Weights of a small GPT-style language model, trained from scratch on English Wikipedia.
Training: a variant of Muon for these matrices, 786M tokens, 5998 steps.
Each number is 128 + 24 x the weight over its row's rms, rounded and kept within 0 to 255. Layers, rows and columns count from 0. Numbers have three digits each. The size before them is the row's rms in percent of the matrix's.

# layer 3 attention query, 384x384, rms 0.0518, rows 299-371, columns 192-287
098:151142119166105119169111114138109101155120091092141146130161114165086133142129105087125132151081118109128126150148154165141144146118135114118101133129126116085166139155119178161166137137115119162149097113140147132159183095108109129124154108171157103134104136156131082120134096110142149155
096:080164123113090120146117109124123116198138138111122131129093118103148112147130103122078128147180148099132181141099151107138124192151115123190089140110192143102149144132144119144124157133140121104173134151169106163115120113106112151093168153122110111127144091134098099146088120091104156128
097:143110090154103127135101125098097118090157143111135144095130147116129145137140104110165140121142141130159093139124115148152133117122166147123103088115115143117087124090154104122142140117136129085116126102151141174124133168156135144120164105053132124133095137093137150152125142123157107151
103:178114117123121135121106131124176147156133138131134182128126129126100157127149121177136096124136139094115128111136166125166158082124126133177129181107122104124132138146137153167151128115123112101154122119131123128152070145122114145094110158105135136105138108140135122102116098136093148099
098:134093133158105123172126086107141094116147149123124125103119097103108119150127103108137113113091131150094098124143128127107157087129092131153128121141141139117127162126109148154148158108122117124154123101142064101166154098113126168150141158113123108119127155123155140132101120108160106147
102:115154142135134129144096113135130138120131162108109102110131115158089133131145120121136132121088147139181187126130107139112106128167144140151159116137111109144081159116112143105101127111146140063119105120099116147107129130142148082155135140112103122137100095150115111117143154111148112150
100:149110103141197145102107114179141117105134121109147155117157151095125073124130146105165132209142138095165131118117045119164123146051100150143076111140145121111187133112120122102136130091173142101082152103142177145124141141101119175125119153122130129107116107072142117168151194115137154083
100:151087108113096145150103128104104101123156132154155123108185045129129149137154101116135174094106140161145096154138131120133104161124127118148126147178135086129097145100121133144169149104167147115099120108138135086125110159166145114148114172136138096154172134130135144124093137097137117154
096:109176157132137131092108162111131122125134158115146117102106143083066132086100101153134130111176139083137156144116170129092142198149104099094113164130102167114108132128100148134141125094145151131113144134092059124109120171165107156113133165157098168106135104146137099152118137163133123089
101:137160107116133136148101159196114150066122154106142131154116096127094127105134143130122166089136141145128112116120138106142123163099142132150082136142095126121142115108151142155077150121116152149116126119125150163121141165129111126192119108152107127122125118140086105108122159103099126090
095:127119103139130081121129113156128096096157124120136128122146153116131126120093119144127142104128121156105139112142140156091115115121159157133143153118155136129094112124112142112098201131164117176157133133153127134152125149132125095147109134105129143142074126125123115147153158128090096158
102:088132145054124135112118145113095122117133113164141134119132169143109134166111113168155123155135131136108101111159122128158145114097136103146121136155111085146133155090102151167100172147171145150138104165139153147119134131166125169148135144115133107110122099131148133155099185118109161137
097:155159096147109120120146105109157147138147109090142102144132126143137160152156138105150093172199146125105140171115117095096133100109153117131143085122144110143100113113146129137136143150117133153100129149135127107132126086132123157087155142087171134137106121110125139127121113103101121131
103:162125141123106138116101114113133113146160146129122089126147122137112129117137157088105113129154103112150151141131176133122159172141058151138107125092121092142132148133179136156082155157082157110165142131133117101134063130138116106144134144129162195121159133157168197138110148115121121159
099:158106114112103060125159092126117139143108131085154118160112124094122140151107155106127126075132145147174131135140163081138135157111073121132126178111141143147124151086187115089110135107075134133130082121168143112131147214155077107082122152129124146158102136133157074092153110105130092101
103:088122155121103184138142123120111146141125082103088133136129120104107114138116176154077137104141120095103078103170152123131100179117128059127172184125128100096137147143105114070121088094108147144135118170124132138126136129114134119146103167109154108136128139103138143131119142116134136131
097:082128156097122113136151124142143150143093150092138129074154138093108163095116138152136142098079124127143073118137110142103114122108136079131140108108155149175172110141124089140146094116129153145113071150136130174151114071164132188127134133132182136162114152128106155125128081143096128122
100:137133157131113125134095118123161095099106154129111135160147116150095124120160142062107108098113098134134145134150107133124107132090124117072123130133116101148132134161143130169137138125135153119132041115116094119150076157123127052135134101129166153119146152100112140095129103103151113090
103:125136118133129188134102112076124139123121129142151075136116088160193096110159085183079165145106154143117139116118166098088138134109108168087119143132115153146147155164116111164133152147130104117114171156145112125116149137195102168162132158113155145134104052142130080087112120162104119142
109:144130104107128156147146144113123125135118125108144114170121145134121111121118160119131182130156194131132111132123094128119129130078133142105124121133162156162134143147153154114138193144086161109098074107115117104123129122058116108163104119188171180092121137137108139110124140169121149164
105:144093103159167180111139160153149127145127136151132133124112180185125163122123113180107167108097134129118116105135102134130101122129109113120155172090117090074147090085125121135140139146099146112133105141119139140109105086150118095146142154095131118115127132119196108157126145106175126173
105:115129114047123082071119106134175139155124140128100133128132072122115149132133155125170153164130131131118098122143146145145093101138179130079106138122142165138099088125109126152149122116119091157161205167110124110108121123146119194110121152114119089128134152058110094106143098155137131118
102:120117143182133144091108111159156152108148091140146120136190132123131114132127138121161168114172193102070111108126079091113084091102104100150122111105133159136121128163104152147157107119150134142147150170093138059105109114146157110154131134136148147129142122121126127128100152160122098118
099:150157178134132143110147124078119079156093113146160105169130136177092116147118142122106129135165121141112111143147108161114120139173134103113128143131177088111120094153156139166109143093116109157099154117135109121115140170078152149188142106114140109108143113126160143161126147108139112132
104:147133100122135110157124143113126104131121141158102175178137093121142137101172159129152111153135048165134129112132108107151139157150155167148137131073146125137082146146147102140125142122151127127105133108155130129098114132141148124128134149186199164135128086138168115125117112111121113155
099:159113185160137155120083123125130148118123080107129118097107125116165135106120131127138171118143152131135102111151105150073145158111131145169155153114125098087124159170115129171085137130147140098100134120108127122068155134145108169128145154147110134136122126125160138107145061131170109095
103:116136132145150147091141107159128106127096110135107099129125142128104113101134151117190113081138132120131121116135123120106183123124119132114097104106110156104115110123139127119116095131138114103138114128133110122131167124157146148109130138126142121086139113146201107138157089138175123094
102:064102166143133132109146150097144086099124146108138088169147113137149110117127119130093155115146150139135142120148167173131125134166100140173173160135126140139153103114121129130148130148128106145148122096145134126090155102127153132141130111090108130153108109122109151167118114158150124102
102:129176124090079104129147178125121135117186138156126143144135131110097110135161140111112156127117099077136173128142100141117110154147119178151106107112162131121156086120151150123141169111124083150114133137140083126125127123133116114136130148162205128160155135115136114153170112122108092125
100:143144136113127085164136102136127104194146153148141127115079128100106170105128140105126144153108160130112127126119137154124122128099099113092153148108163143146078119081147131129146129098101109124154094119097119109136102061129129144131142134132125068144089093137137116130124125151090192131
103:133085098157097117129194102139108110099107136155144100142113127124121140137093139113124151128146158080139132133132119118076119120110147117096109106193134151126150113084132118115151148109153120114114126095133161087119130160114139164153169186117162156112131118139093104129099121127102119106
106:147074147126141151147116119160178125152133095167137078120111133131139109173077135124106132155150119100141132138118104170102099110087138110125155152145135144111101094122124118117107139107138141193099137104079112141161178106156109154134134108166150144117108151135174149147108112107153159139
101:110165171169133114132153144141108150091134153119136146119149145132143137113174097124093102142091121117085170159111138129128121161094147133149141125108110109101137161146183152133123049113150087156160112161109116075126150136148101151134158126107122167139122135168086122104109155097088160114
106:153114098077146129119109140151145153114115138125130065109094163167129145094148111108099153122116127152159143153105122117159163134136113122143107143104151169137136082149070138136137140126080111155149122088153136110155142118100103169129151107096147132120144138137163082122134155148143132108
104:131145148135103127104119125138167131122201081127118117145129137148154123133096128156124133133084141145139130095156114162125140116131097109118125151102132168135127151209134122124109096088109107123151095141138151134099132145124115070095133104139113136165095115079119140141142106174117112111
101:154108104129112123150088093160094140132143123071162134130104169078126146124104156160120120147133106125178151114181112144142125105139084112171097154115120118117127140145108131172125110151140142163091119151133114130098111121124091104110100089074124150145124151120164124174142101114139104120
103:148130103118124133140111139157117171118130107121142151129110077124118128155106130130146146108141142128124135085115114105133117136107134115090147091119153124147109117127153130087176153129142134183174071121106135134119118151168165167117123106133166126153142133090069091116143127137149119121
097:108122121117147113147097168147126169099116106139107127130106139090129128112114103112110125113148131101129113134168144129143141133122146190136085171156161148129104111113118092116096091166135128134100145095136131102151115155090145125188163112106143126134100161148124095083147104114112095149
104:151178105086120133099134137133095156077111156140159132103069129131111139157113137176133124119155135159125100119097144137157068177108122117125130122105154125152150116132109132126117157150126111118155135170184119102136139099117163149157117100108106160144148150144153112124104099155128118123
103:152105076181120122086134128148127140143086093153154099120130092118099113084140099128127104147117110147122135117134140143136106133133165138108113154129165118166119106124143082190123107138105123175119091142125088114094126116121146125137148136133146114142156127142145122128133131106095145116
096:118142109099075168103144099150142115117169106153091110114088118160140168099115142156129157095085127114162113116113100143163134156097096144110162174125167129122177102099108179116121142120143115169153113111120129095135147139078176135150121095125121119160089159104116090136136151094127142114
098:144117144156132165139117108148142137109103136117124152100096138148126149127103124171133111144096124156140132160121182060116091129143108137097127131116149117117097142095137128131135114099119102135130137109106149139116187094167153087124119148065166130146129154143116173105134111078145135149
104:121134121119137127165078131126099127130099107126134120145071134121158146115136122105119114122156151127180104133152169125116155101116139126187159119130125115136138095142143131141120122109151126136118152110142113134130135139149130127137123133157158120140157141126143106179124141138131139125
101:145132135088097158158109132096175154172128100126146075118140089149147126128147137123136107104109129137108093110135130172125135118125117145100090118113090152084095139168146134145150153127162149101121150115144132131115151096119158107120117143158101142101101147144089110120096135097137161120
104:131151137133167076134107090128155137114133159111137086113125125115167123146108102149117127156127142148135112108101154150143162147144133143139077142112176150108138126127176119119127121099114122156110117124119116145167109095120111132127129135146143106131118168147113122097138129127122087142
102:074104131098148134097099174117136127125135142135154130143115112126072140097142142116127156142145165138149101078146141127103138175125095140090127131144136165145143175142175125143139130102163109118111151135141061137120155133109131148103147107130126123107138152131107124147104110125098129130
098:141122147091142132142133113139107119099133151129147125142155140097134092120151146120126141127123140151149116147118156086149094138168139145120141085162142120132111141117111083141164110119101126138144124149129095142131120152107097138158112106120092133109140102114164116113154125107102132162
101:070098151106114161093124082129117114154125132130093137100120123127143159143151115159063108139147123151118153137133124109090149118096119149121142152119109173177110080111170132169126134118128125155152115122138133138056099163158139157147101113131087091141128128152134118124160122127116141146
096:157112116139104108103124160164100152086114107156095075115108147081098171142153144168130150145107105134100132167148095123134116117154154156147083146108110162123151148124130107093160102164152133125159123127091123121150168151097147113156118138118100108136155111133126129105128162116111121101
106:103125125124089150125099094107157170145057137193103189147147101104135135119122131135124084106127129141121091124136120116144136106093110072105119132111112126148162132092148118164109136132126116122112148178126092139108088103111115110170143124133158109059123128122160164112157099076115113114
100:135169175084142171125117177084134092164143112112109108131119155078144142100158148173162130145134136120109107119122096144183107153138117131118087102138074152094122121128120104121114136129124088129123114144124128050100142128143147087109113117152171145147113185133155122129123113078111118105
097:137087105089141150113097136169136172085157142106098097153174136126138120147120127127119120162126132108124093156144075154104162135116124073116124124107128091116075136117128138174113142153125117144145111106099132082110154160102159155126126131083133098110134077148143143111139115150126158173
100:100130127124121149159116119112130115124116079106111115178105113128115105127138109100131143154145155177147105158139130136108145147134148055157118120236106139121120116127127096152145147106108175105098134178153069189161116127138144070175106142144136109129136133142160120145106103153132101128
103:139178174139141128164129156166134098127134140127160124125138158136143121115125158119153154114146119129146088122140190108096163101131163151125138152111118172119132108148123133119142164132145128188100137155126135112140123142089136130118076125115122098128117116106139142115153155149119128107
105:143145161124121127138115145121136113160143100131133109153109084095097155147120106126131127092126090090144092117121074153092127106117104162106123120114123103156142131124106130116121144132122114094121107122077139149139094122186113128107148125152079099146154136102078130119146124089116116120
106:160122094147071128146137090121099104154134141109098122129113118098113103091067127111134154120136139142137124149131121114137179149142158102086144134127126120150143137079089137112128123125140150137159120127146139121107164129070107147109151122127138096111113137153135130118084168126120158100
103:080101094096155137107123096097126119108122106115129155129136137149132090129120112139100124176139122105146084117093099133094091068174067108125126158105152104126108100142141117103127143133150088107134132107134106137143121160128092140098129118107191112170138080162167085176123097129133146126
105:134099155121142131085139113138162131147110109160169112084180112102093157138120091164107150118108095130104101137126124109131112149152117136112084103137110175108135112117141144137097129114099115110159151126117089160142144135113167142148121094147110155161133110104086121108104136177108141137
099:099143107115145111118107126150118124142146105139161131155097150156083147096124080078122155105109150135117114154146133101172162094120156131137145060151132117096117138124120122138122102117129093088125146119134151105125108133140148128083135162137090091200123114148139175116123123117128113103
100:112122148139143138142095147105105141162125090134156116105129118133131158113132151161124148155113142144133051150099123106136156141119142162135168153176120131126166137083166109150169120129118134136100144118123123100115133119095121130113116099120116118121113171101158145151115138158103126151
101:115136147139163145142120138140120169161120128108179146116123183172097122118150176132137142072132127087115166111132116113105152171140150166145137152131098177131148174109111105167144153104093106073167140165145125125117132099141110144129098138118139151151111157080115130142102109099113177128
100:169108090135149191140136164146123113076124112104127092087088155148095140154145154136077113153131137147169147119135182122156141085110145137134158137134120127130115127128129165099128102112136173126093170143111119148152166134090122142143137106141120124156127146116127112128118113140130111154
099:124163143138144155135143172129151143108105150160127141130145110108162117133095179126082110118153116112096131128147141107115102174152137140112115146154141153078146101124157115115159122159122091123146149137149084104099118116105115114088187151122103070154126136092156155115116141119102129142
100:122096115145102165142136150166088129161124081110149141142145136118093103118132166149144150137136100162117108122162130121129116116154137117092103101125147140132188123106144092116124103139107089100156153116150100102125105143149140153100119130173090162101129147130129128157152117106089144169
099:115133061113122139128143097159143143126135125160162128124145119099140123104151163147080113121114085167118141132103107149097114120113096117150148130164116154138127183136119112149136099162126152158104137125141133095104134115135080160174123128129102121192123173151146122130140104098154137112
098:133158147151099100120161141099153136121163126134079133134124143116146089098143114152114093142159151088158101135149085140177091166115142096134143125138133158131094123118086186157139122119144146116095093128151151107146147137104175113142121118122134170145139144107165099056127113135126097099
105:108081073129129148114172116114097162177102145102100143124172130128133144142157136135131159116158110146126098129089105136089156103134148113114164128152121126087109116136097145138088160138137123169173094135118094112132114153123147129093103127085123134123106130120118129132162127134118123137
104:146124118094130138140164130133107125102131178142161104116144165132144171102134116131117144115183137124129123108182088126141129133155120131131124094119113151142127117138187113115119143128117106110088095140092116185110107106108122102148136102114122169146114140114167171111093104088122169125
103:083141090144139105124130099140141094113122064098128109121144072130116147161086111141079112128101128111095113137142130126116178161149108112136122104141101143186113138144096129113128142155073142140159168130143110164113120098144154137146133147137105125118158115082135091119108134115156168125
101:153128098113114079153095143095125137089126134129149137120111162098142138143117122115141118110122125090114145106122124149143127112121151113164137149099150128095137180134144111140124190131099128127136118130146128111175103134105124143112158120120089136172142129110170143116154099107116112149
102:167079172144095130115145130106119145120169128145097145118149139125168106130178139121150161140093126117132135126146129134132163143154130137148162137089108085145124148116118133145145183133131146066145177127141116126145135141153112134160108165151136099155123154123094146119067178141104072144
098:097143125131150131104108122140180130196164111116099115123132167155122139135126125141147153120134088161115146051082146095105129104145134152137105106110137123167117116105156081106148126119129105143132147130129176109125096114160104070197137147127167158165164157137117110129171136163114114116
102:084121096122131119118164111115179132141094114185132094100114127171124120102118089122086164120128084121107101144137123167114111131106148141149128150113109131069117128133116129146184118122140160158143155118146082125099101163116130120096111126093151114129151131144167125141109151157166111135
# layer 3 attention key, 384x384, rms 0.0525, rows 299-370, columns 192-287
098:104108112134112162131123138119148101159107136114137134088078124127123110119132100124092125138129121096134134144135126155110100133162102101103132143181133110087136141149132147089065123154174138175121117120102160119091127163182130097188158115125117166129153127121078146126111108107123134141
103:170155174126132135129083095115174126089121114149150097119151150122113169094127113138161126167149120093133106108099169127169153133131085118157091100136109150132138128114116122145104121164168112136144096102132146118126129142119158164115153168165124146179102183111120127150116162133113131103
102:107124125135115154082153133161157111156105151095142101130130172134114146096153146129175155128162128111144153139114103102116154161182160142147155119098127146157140137143105114098150094155108113123128140148132131104142102115118149134124151111152114067136159154163127157106141146134124125112
099:120128150108140109162117165156129112128146111117123147116148151143167130139160097125109091140116148143138137097090064113137091166118119121132066136156138134103101135088124142118132166119168147152169109170142100188120118131100111126096188111115118135137119160092144066095139146130131151130
098:137135130072121150103158124119122092156147134131118055143136151145201166125106113117165131154128153159168132134103091126132103179079156095110126108122145134122112171136143147142063133128106177143145137108145111141147078162162156143071120129120112147190115130133088144092089154139169109127
100:103145131100127150153139124150157098156150133085129130134132160128125102148132112143168124121143083137117129173110139125132151128073125126138119128127124199151139150170103106181136091104126111104106107120127167154111163131083131135144137119118106118157141130161144122133076124093081187118
097:090109120150128100107106128160136123148115131128148153094148106135094085118154117148168105120114137092166133147127108116128142143163090143060110170130096144142114157126136129114138123148118132098115109107157159135145148110106103095129130114139081133105114136187152147170152117090085128114
097:156129138143131126121146137114162089143111132140090127127155142156152087083148129103130142178152140131130160082135122114092180135122085127145148109105137129090127135139110121116144167105112087113179107132097170134140096149067133127197143113161128148119144128164156094127120155114153148126
099:166128066168141159112127129144147117109123149116094114151151107114131151162173124103129135147112139092169142189068105108101103106122137159112138123145096140159126061156147093085143162121109085096153101157098119092115122126121125154135154110102161144111148183123121173172118160115157112116
105:120113165094146124139135104127141130121183090139107135163158091149129101132123124100147121124137099115150173104152103102108104142140106117148138177126166151113172143124120126085102171119146137116139116152138119151087096150102143131173127153109135126093134120144118113157132113131134091109
095:117083144146116163124132117083095144116140110103123154137116129117137179135132113151114102150154133116120134139105134109159104151149115129089116154152129138115117150126156150143148112120123148106153110131111117129096136156119119143112125144194109128107136124091120162090163124156141113102
098:149152116124102095141160120121115122114106102127142130109143124126155087132141128086138155128109130106165135134085091132155117140155092116134099145104118130126117120131101133135144065144163173168171095124143149099109133091099094117123102129125110125133132112100103187160117121161167129120
099:109119155142155142100118139115122120113142137155137166112127097119137126153100125145100157175100101096139114106102150106135168126066129137120087114138134153160091095138103121102103102101124123131132166167147100143119097115161108153119139161140169102148080143121125112096138174146098174123
101:148166124124115124139146124115140123107098161154099140104089130154087108135146121145104120133138124129184147137065124171126160105128119118102144137143128127141138124070124165118189131112150105119166140119143115138116144134084152132170125129119123135080120093135085109137140136119118132147
101:127139119138140121162129099113158142113143137138140137087168117140165111130165147128134096124134131106133106147136122171149120130159163151111157124115110177118136099133153091113135093138136147157136163149144105096116140145128150190140139105096104144114134112140122170119108139103133096140
101:114143145111126140150138135153149152127130172105144134080100116129147136121157158073126137125158114159113123126064139118119129119115142080105119144113125133127103169110108119116129116158125117171125149139082158145111125107188141124123123144107107171121143103135131163121147179119156127176
097:154110144118120133142133149151101108087119134148083131100105126152129160126150083094124145121185115128125106113152108147147152118076151190097123130170132136150106125175088149107120154112137090110180152102091112167147127155112066168141109138130174110125125136123163078116118135133107160128
099:155182118174142102118124137133104130117110141129177136115147106108153092180134128139139097147127165109099098073138121124102135119154103138135091132118133114136138138134152131089117141158135119169131149174083141126164127124122122111129168108100074101122110148124133137099114087105094134155
104:171106153141114106107135132109144141122143132188127145175082110116142118104129130140156124131138146133108095129181144162145185135155083081124097140129104087142136130111146089147139108142115144115166104123179137143115090152112125093131146121113174152123142089129113133116131137134141113088
109:142124147084156150112149120107101143195141113130113084113125117134153141132106154156119137133144108114131116109109124132103101108145105104144124123145118160122081112126134101141119068107127129141067150119143104172142156139169147129165113100155129076097121121159155157136147150122137170135
105:155135109095129148090148107108108099122122129121140125128117135124098115121149097118113119099174095115120127153102094117105096148134148129143150056138113100092133165124111124156109115129141145169131161114142136160122127149110110105123129094124143094116131116155103122153118116129107102113
103:119128106111131134166114122133146120123107115143100116148171118134100174093160124138120125115165134120136132114138139117120132148124087134111097126143133113112121129126119084111122113115156118158138142140148121128144139111114106148101115186137175172129132118128187137074153139108117065145
102:161108089164140112113134146133084128147105096119158133102132154140120120167122190135143125157177155183135162143111154170079122116146113181098184133112127114121136156104129171080109122135127071154109134106174105150120155098134092132144119149122122152150114129107120090146137153130177155154
099:154095067147142127128131153169116140103172099107161123127105101125114116113121108108123132103126116107137146094147161118153127121134107161129164135104136126137123109148156129151098148126122136127140149136107158144148140129124140145064094127117133164103123134173104114172111154180146139100
100:119117167123132121125124083132100143129089134136113132100090149141186127111116111089091140126138139096088112117123131155127106163152112112165132139146106113119158113161149087101139106129120108127130136134105096147068070103101094129136129102133110137129141130110174126146136137152118132110
097:112136135125100109123155142137149162137147142148140122080086114108120114138132111130125130149132124095112113139112138126129144094116132160139185113129120162177133115110132105150167129122157177151108105099119177090129156106110108072137137135133090122102149134105165158145118093121132119114
100:132189147139148127178108158100087140077153181132123109086167173122124119120118113134127165081124169115129129179148095120141125090112103173146159113158153082120176130151150133100133117123094142129138105136170144121149084158136092127120110080120138108139150143141111109148120162110077106102
098:144156147128158115143113123156126183165155129130103140115121123126134146084118126164122095173096138156076102141121126096132145074105131096098137135165135114158138144150113121123148160110149142141145162122138117146130126111121131131125135129112129125135110130152112096094159147136105105178
104:126116165132128154105126126088141100196085139078154131092124115114150075182140131097133084092164164138200112129126103161153137089114091109134113177147162127130120095160112093119142098124132106127126123117128164098127092174138122132135143138140097114106160085087103138111128165137111160117
103:101131101140145133095096158063152142177128137127151118112110141092102135172161125131098121133146090137094143158141094135125097133112172131141139131147076136113157105150095138071136164090086199124088144147130144133124120149092143136147109057130120146171124150153122102131134112119198132152
103:114142108116151131145142155115106155145153083090118121176152125140125119111179123143135124101123107143137129067144142096122157157134117111149151158143161134128102096133161146162125151158111142126143155104149124123090171162131122128116085140109129122081110145152144089106129159121104106112
103:131143056148111168158137101110121114126175156104153158071079139110124112130122140177128105164106086132100155039124132151123143111122137130108120134105141122145118103143140112122069168138123169111114105134133139175095084142127094101138116099128101108092121108120145137155105146132159140087
102:128152129126134144098098136166119111115114124173117108104139177144144068130129131133151158155120117119082094129123170105089113148079114138132146141126118137152146114124146164159117132155146104091155143099104097141131092121097131157151127155140139121123147136094094091074136138148098131172
106:169111107129126161130137145089120098102147167101090137127119104115135118100112142124132153136098099137137125140104103113158149089120139129135140124139130167136144111118095114107127172137122095120120129107145131118102115108142164142113108092169146151149089134166131159140185127150112119125
102:160088098104151154130106112164100129152122152134120165080170135081133138154132138104177105098165130134120146169166121149103160133120110142096125109109090157158158134150133137145152156089145126116089120117098111104110154135101129127100177134142123122117115101135130155098140118155135145169
096:140135114149124144165143093119132120096193118111109112089112151181130084108113128174119090090136123103153120126099147160129155158119161131135137139141127163118128138088088111158141141120143120117092168127167130087139112134105114082124145145150084152150117145144141125115147131184135075142
103:107162151128115124122099158111083091100145122113086058099121110165157112132116094142139079116143089122157130148152099123125138115148150103166123134121147147148153101128128142160149110132107121166130159155142100107110081141107154165145111127159137056115106157149134157152145129154114130116
100:132128102125195134136090121133097135087116085136124096118111111172119141138122116110120114110131091177107150134120118115138126127144147139151108136110153158124138121137114106112121085116092118170171147085122135141139087114116127128106149091124101144175123108083170132113144160102117128123
100:107098142095154158125062137095147120140127128155116121082122130164137123122141125143125161120128153079121129132126108108129127124122106139156153137104141153153117136122150181127118108072143121149080131104068085106094148097116107104115130142137144143129142078166139155152119120120141142114
104:121105110131191105084134145183106128124099133136114164123123107138132140141118100174148148113128100114138154168138123165145145146102144112149167105146145093129149098195151120116158100092154107134145084164144104137115145150104139127143101148117073139161099135147163125154102157135132126157
096:127127106123082124134079125098157088125107146128162109107133165162149127124127105127092109088146128142120097111137185145127130117142123137150133101127116120136112142076140122132128087143153123126118119170122157151087133099103136126130129135132158140123104151117145174148119168175121173155
101:122144120086131113100145114108139128158084146177119139162086131128161181154130134114086114097114122085144087095159126120076104088116127143142146143113126199130172149138129133169141110123119133099159109135151134130132088111113091095117215156141149111131159109105138123136071161115092087106
102:157126128112132141130179153185157171105130093137132111129116130120110151124162110133114146109083126139084118144127129112139105141072142142128151169101076153104121104164144157117109160118121116143121109123160174136079116118128106158129173130123091136118113103174153171095129106148107140133
099:088115108103071117151189132139096106118121152141145152149138132143125135155109151128129095154131125119092148153133099096140142126127148112164159109109121109108119108137160171126107120127127119150143134155105135106095107115172102128116147165134131134116119132105098141122116147125142160139
103:131169093141141127148112139085121152137118129155130120144142127184143104106110148158146124141125108088174161135154175141172110126146137090116134104135166166119124141132139130132109146136101118116108134094156146136165139150112128146118142064136091142223090077093108151181130121149161181166
100:183144140091161113193130139127127139103113151149122133118079115129153127162154163127125110096116108105118195178061121080119116141114092140132108118107096091154120132117136119102151169137100180123104165137102123126088162133109150087093133114104131141100128087129133140082111156095113145170
096:119121135135161131144178112097133107149108132179054118137136121134122165152114130154156091162132116115156115098174108156116134131165138128095147098102118125151112113131131104129140156109128163110129099144084124099138145117088156127121111156152147154140170118144200145138143153092134115110
104:174133075110165118172126139133133113114150141180161085135175109139128144150107142145168126156150153113144111143116155157145127125135139106152153141187104140143155154125129139135131122108096104125085151106125110114090129132125084136113165149088156122126135148129130120090143133110124139134
097:133125083098112136132123168108114134151127092119121128126143162122162097101088105150119119115126144141125130115120093137115135159108141125097108100117145107130134119128151121165144099159133109141152118138116123147144117104116104156096143092087133176142134131125089175135157095138155117110
104:137112108113195116098123153133100143083117128074157136075103146149088166162120120125092131085129147139125125111146128117094128130176106122172134152093188088143087155110170139134145110133142103122153156123121119138148174123132205090163138127124083150145125100137146069125126112133124130134
101:066122112131139156164143116149146157097112152122165164177127119127120065164142099086110129088103087145131133115163103145157140135145120129158143185104122124118114116131136135076082131083097107127145130117125144146091107090141106133172125135141101094137125164107145117102137158123137151137
100:129145123138145117114107144174139083116102100108127112132130085139147153149134167118139130104128087118120130123084131125113110133124116151075104110129121109151147092127109128103132105112066113120137134143110121161173122096093099113124158141124086150139120105125137131073150139114175112138
098:107165162117127124093189128154131144129108155121128110108149155156107114130161099123151095123114147103132143129105123121114112149146139177158109135089124116128127165169133119110101127122110154116134183111080147121141097115125148149102084107139178130124121116198136121114152141157167175113
105:153119099156163139161114133161118198143140144125115167189131133112128143122133156135148121116171132143144123130120122157126157169133133129134149163105105135108123145133116163134156161112134132101123120200097104085139125115130113119145160129120158098140099135118121147159093087155139112156
106:148184125111119113137121133118149165131082122075084142136145130082166131115106166117128173121142123096152150146125114132126090133144154138152071122127138126147085098141149107133142120143148116139114132157141122144153143096096097166128163133140135129138150098145045113127131099115143104119
105:098110140146153108139111126134125116115140120177123078100133152158113160098133132143090107101130126101156132135174096139142128124126124144116089118148096152147080155177162157122098171172120118109118114107122118097100149156151127131145169122156136134117129134151096101146125121140127143147
101:184117136131094096100098109134109194181162110108088145124153095174135102136083104143104125145125132145114163116120130117112167137117146151136106123110145156107131131104156119141115095119113102151134147133159147141127134112126117105142133108103120177098151090141132128133160111124142118137
101:081180098131099119076104121097153124132138135086158157125139143134144138169114139096179118143150088143139116187131104166166128108092126134125148143131136142158112121096137110131105113132170141127138064122133125148139121138150068134106102127113159129102131159129105138138092160110163171141
100:164167142134094120118108179076124111142086124113153146106138162125130128134113092107128125123161094113119144127138137104108118143099161150142129114138180162099154119114145111171111129128101182158132156162118082141127145141147160128129126120169172129118150110134153145092126146152143125123
102:170087083126103169118125129111155116103162125162135125137129088149122098137116135138122144146093142111144163114130138095120062141104152099116126137145142131133145150121125122186114081124189135120104078133140128141147142168174137116115145136140195115090119123141123130138128118102146143110
096:151140158133107133140155125126147134103114165097122139140152124128130124099086124085094129110120144177122115103132125124152094119138114101126123113099168168158135146129115163119140131116149111133137129084119110107139110133148106114120128125113144106126150088134130110132084171088124098113
099:106106107159170138103140168116150135114116153145125170219111116133100080106142152063137132104105116128127125142129131096091135142186127134128118129115141114117101132131115146147105136160076141118110074122124142111145131120106121132128129139144081133111123112116132139142127150137153159130
099:130081098165115131108132155097137149136114113150164129111156128132160144125145097143141104116142144136133169113135145128102131085122099148150123127133150117148114098153079154105111128117178120135130148124132129103158121105169114132110165133131113135158087156115125155157071105146145162168
101:145147135147129121145133093081160122108170107117135139128115105110157182155110128105146136088171117123117154122162110135145174099116161092163132092168124131126084161085157098122132103127135156152154117146089173158134129167136096085108126180101114113165161118133120119109141090095140128161
099:136127132162148117130132134135144104149162143102158104133158117138112131132094086148128118128123113112093113174128143089123132112135128150145112163080118128123086120077147108156134120127145120116148177139175132079106117131140161115107134133169134084133080124113164119104144127139107112164
100:088115103091137171132127167134110113122099115114122138151154116115172195125073089099139113086116097132127111095048106120112156112114115148124148154113133147156108092161157147124141085146128124090127153145122148121131118137136087138150146120132144126104103152151123113141170177143133142108
106:116117112108129126139132114158143144084131112103148164140087173133124130145147081130121115101127125113116118147124160108103090144143105174103120104154152150173109168105146101098132127130170086120105136115118149135157175143112083118140071128152109091111106145116130124128140130149142111111
103:147066125089147125124178162112100150129125094146130155107140070124135156135133142116123143094132108110095111137131133119129166168119140114095136146123173157126110118167098124139142119147145125124132120096091148180137107145103153095144122122092137061138152124133124163143108098131127136145
100:151113136101165135130129139133149128102124158145118178154112121119167131088142124115140113112124144094142119137141104117116153108088116129093136140132150129103131137111098160144131095111146124127118147141157177108136140148124140082150137090106131122115125111136199132153150138121115142201
102:088105156118137121151108122112121104106142147110124156152104046085065123116119085179152137152157142108116152144113125144142133141116089143131139072127137139120132149118140139130090105125154163136148139161078127158112152137122152073129141134120128121122070142109135134119151169127082107106
103:100148111119154145137109068159150118143083113114141122149137147098140104125124096121128073154124165161081124130119123105147147101130156055132133116100115152130128137138112186174140123169151081127119135114117094148112104115136127121117112123121128127110138113112118085151143147135111145093
103:153074157092171125158137103094095099127128116119197196089169116132162164104149141118103100117132147118134130186164194050146153132153120110133127132124141159068137099140113113137108113127108095133124093195120139088110126164088134172114135153124130092108134136128100151141114184149111149112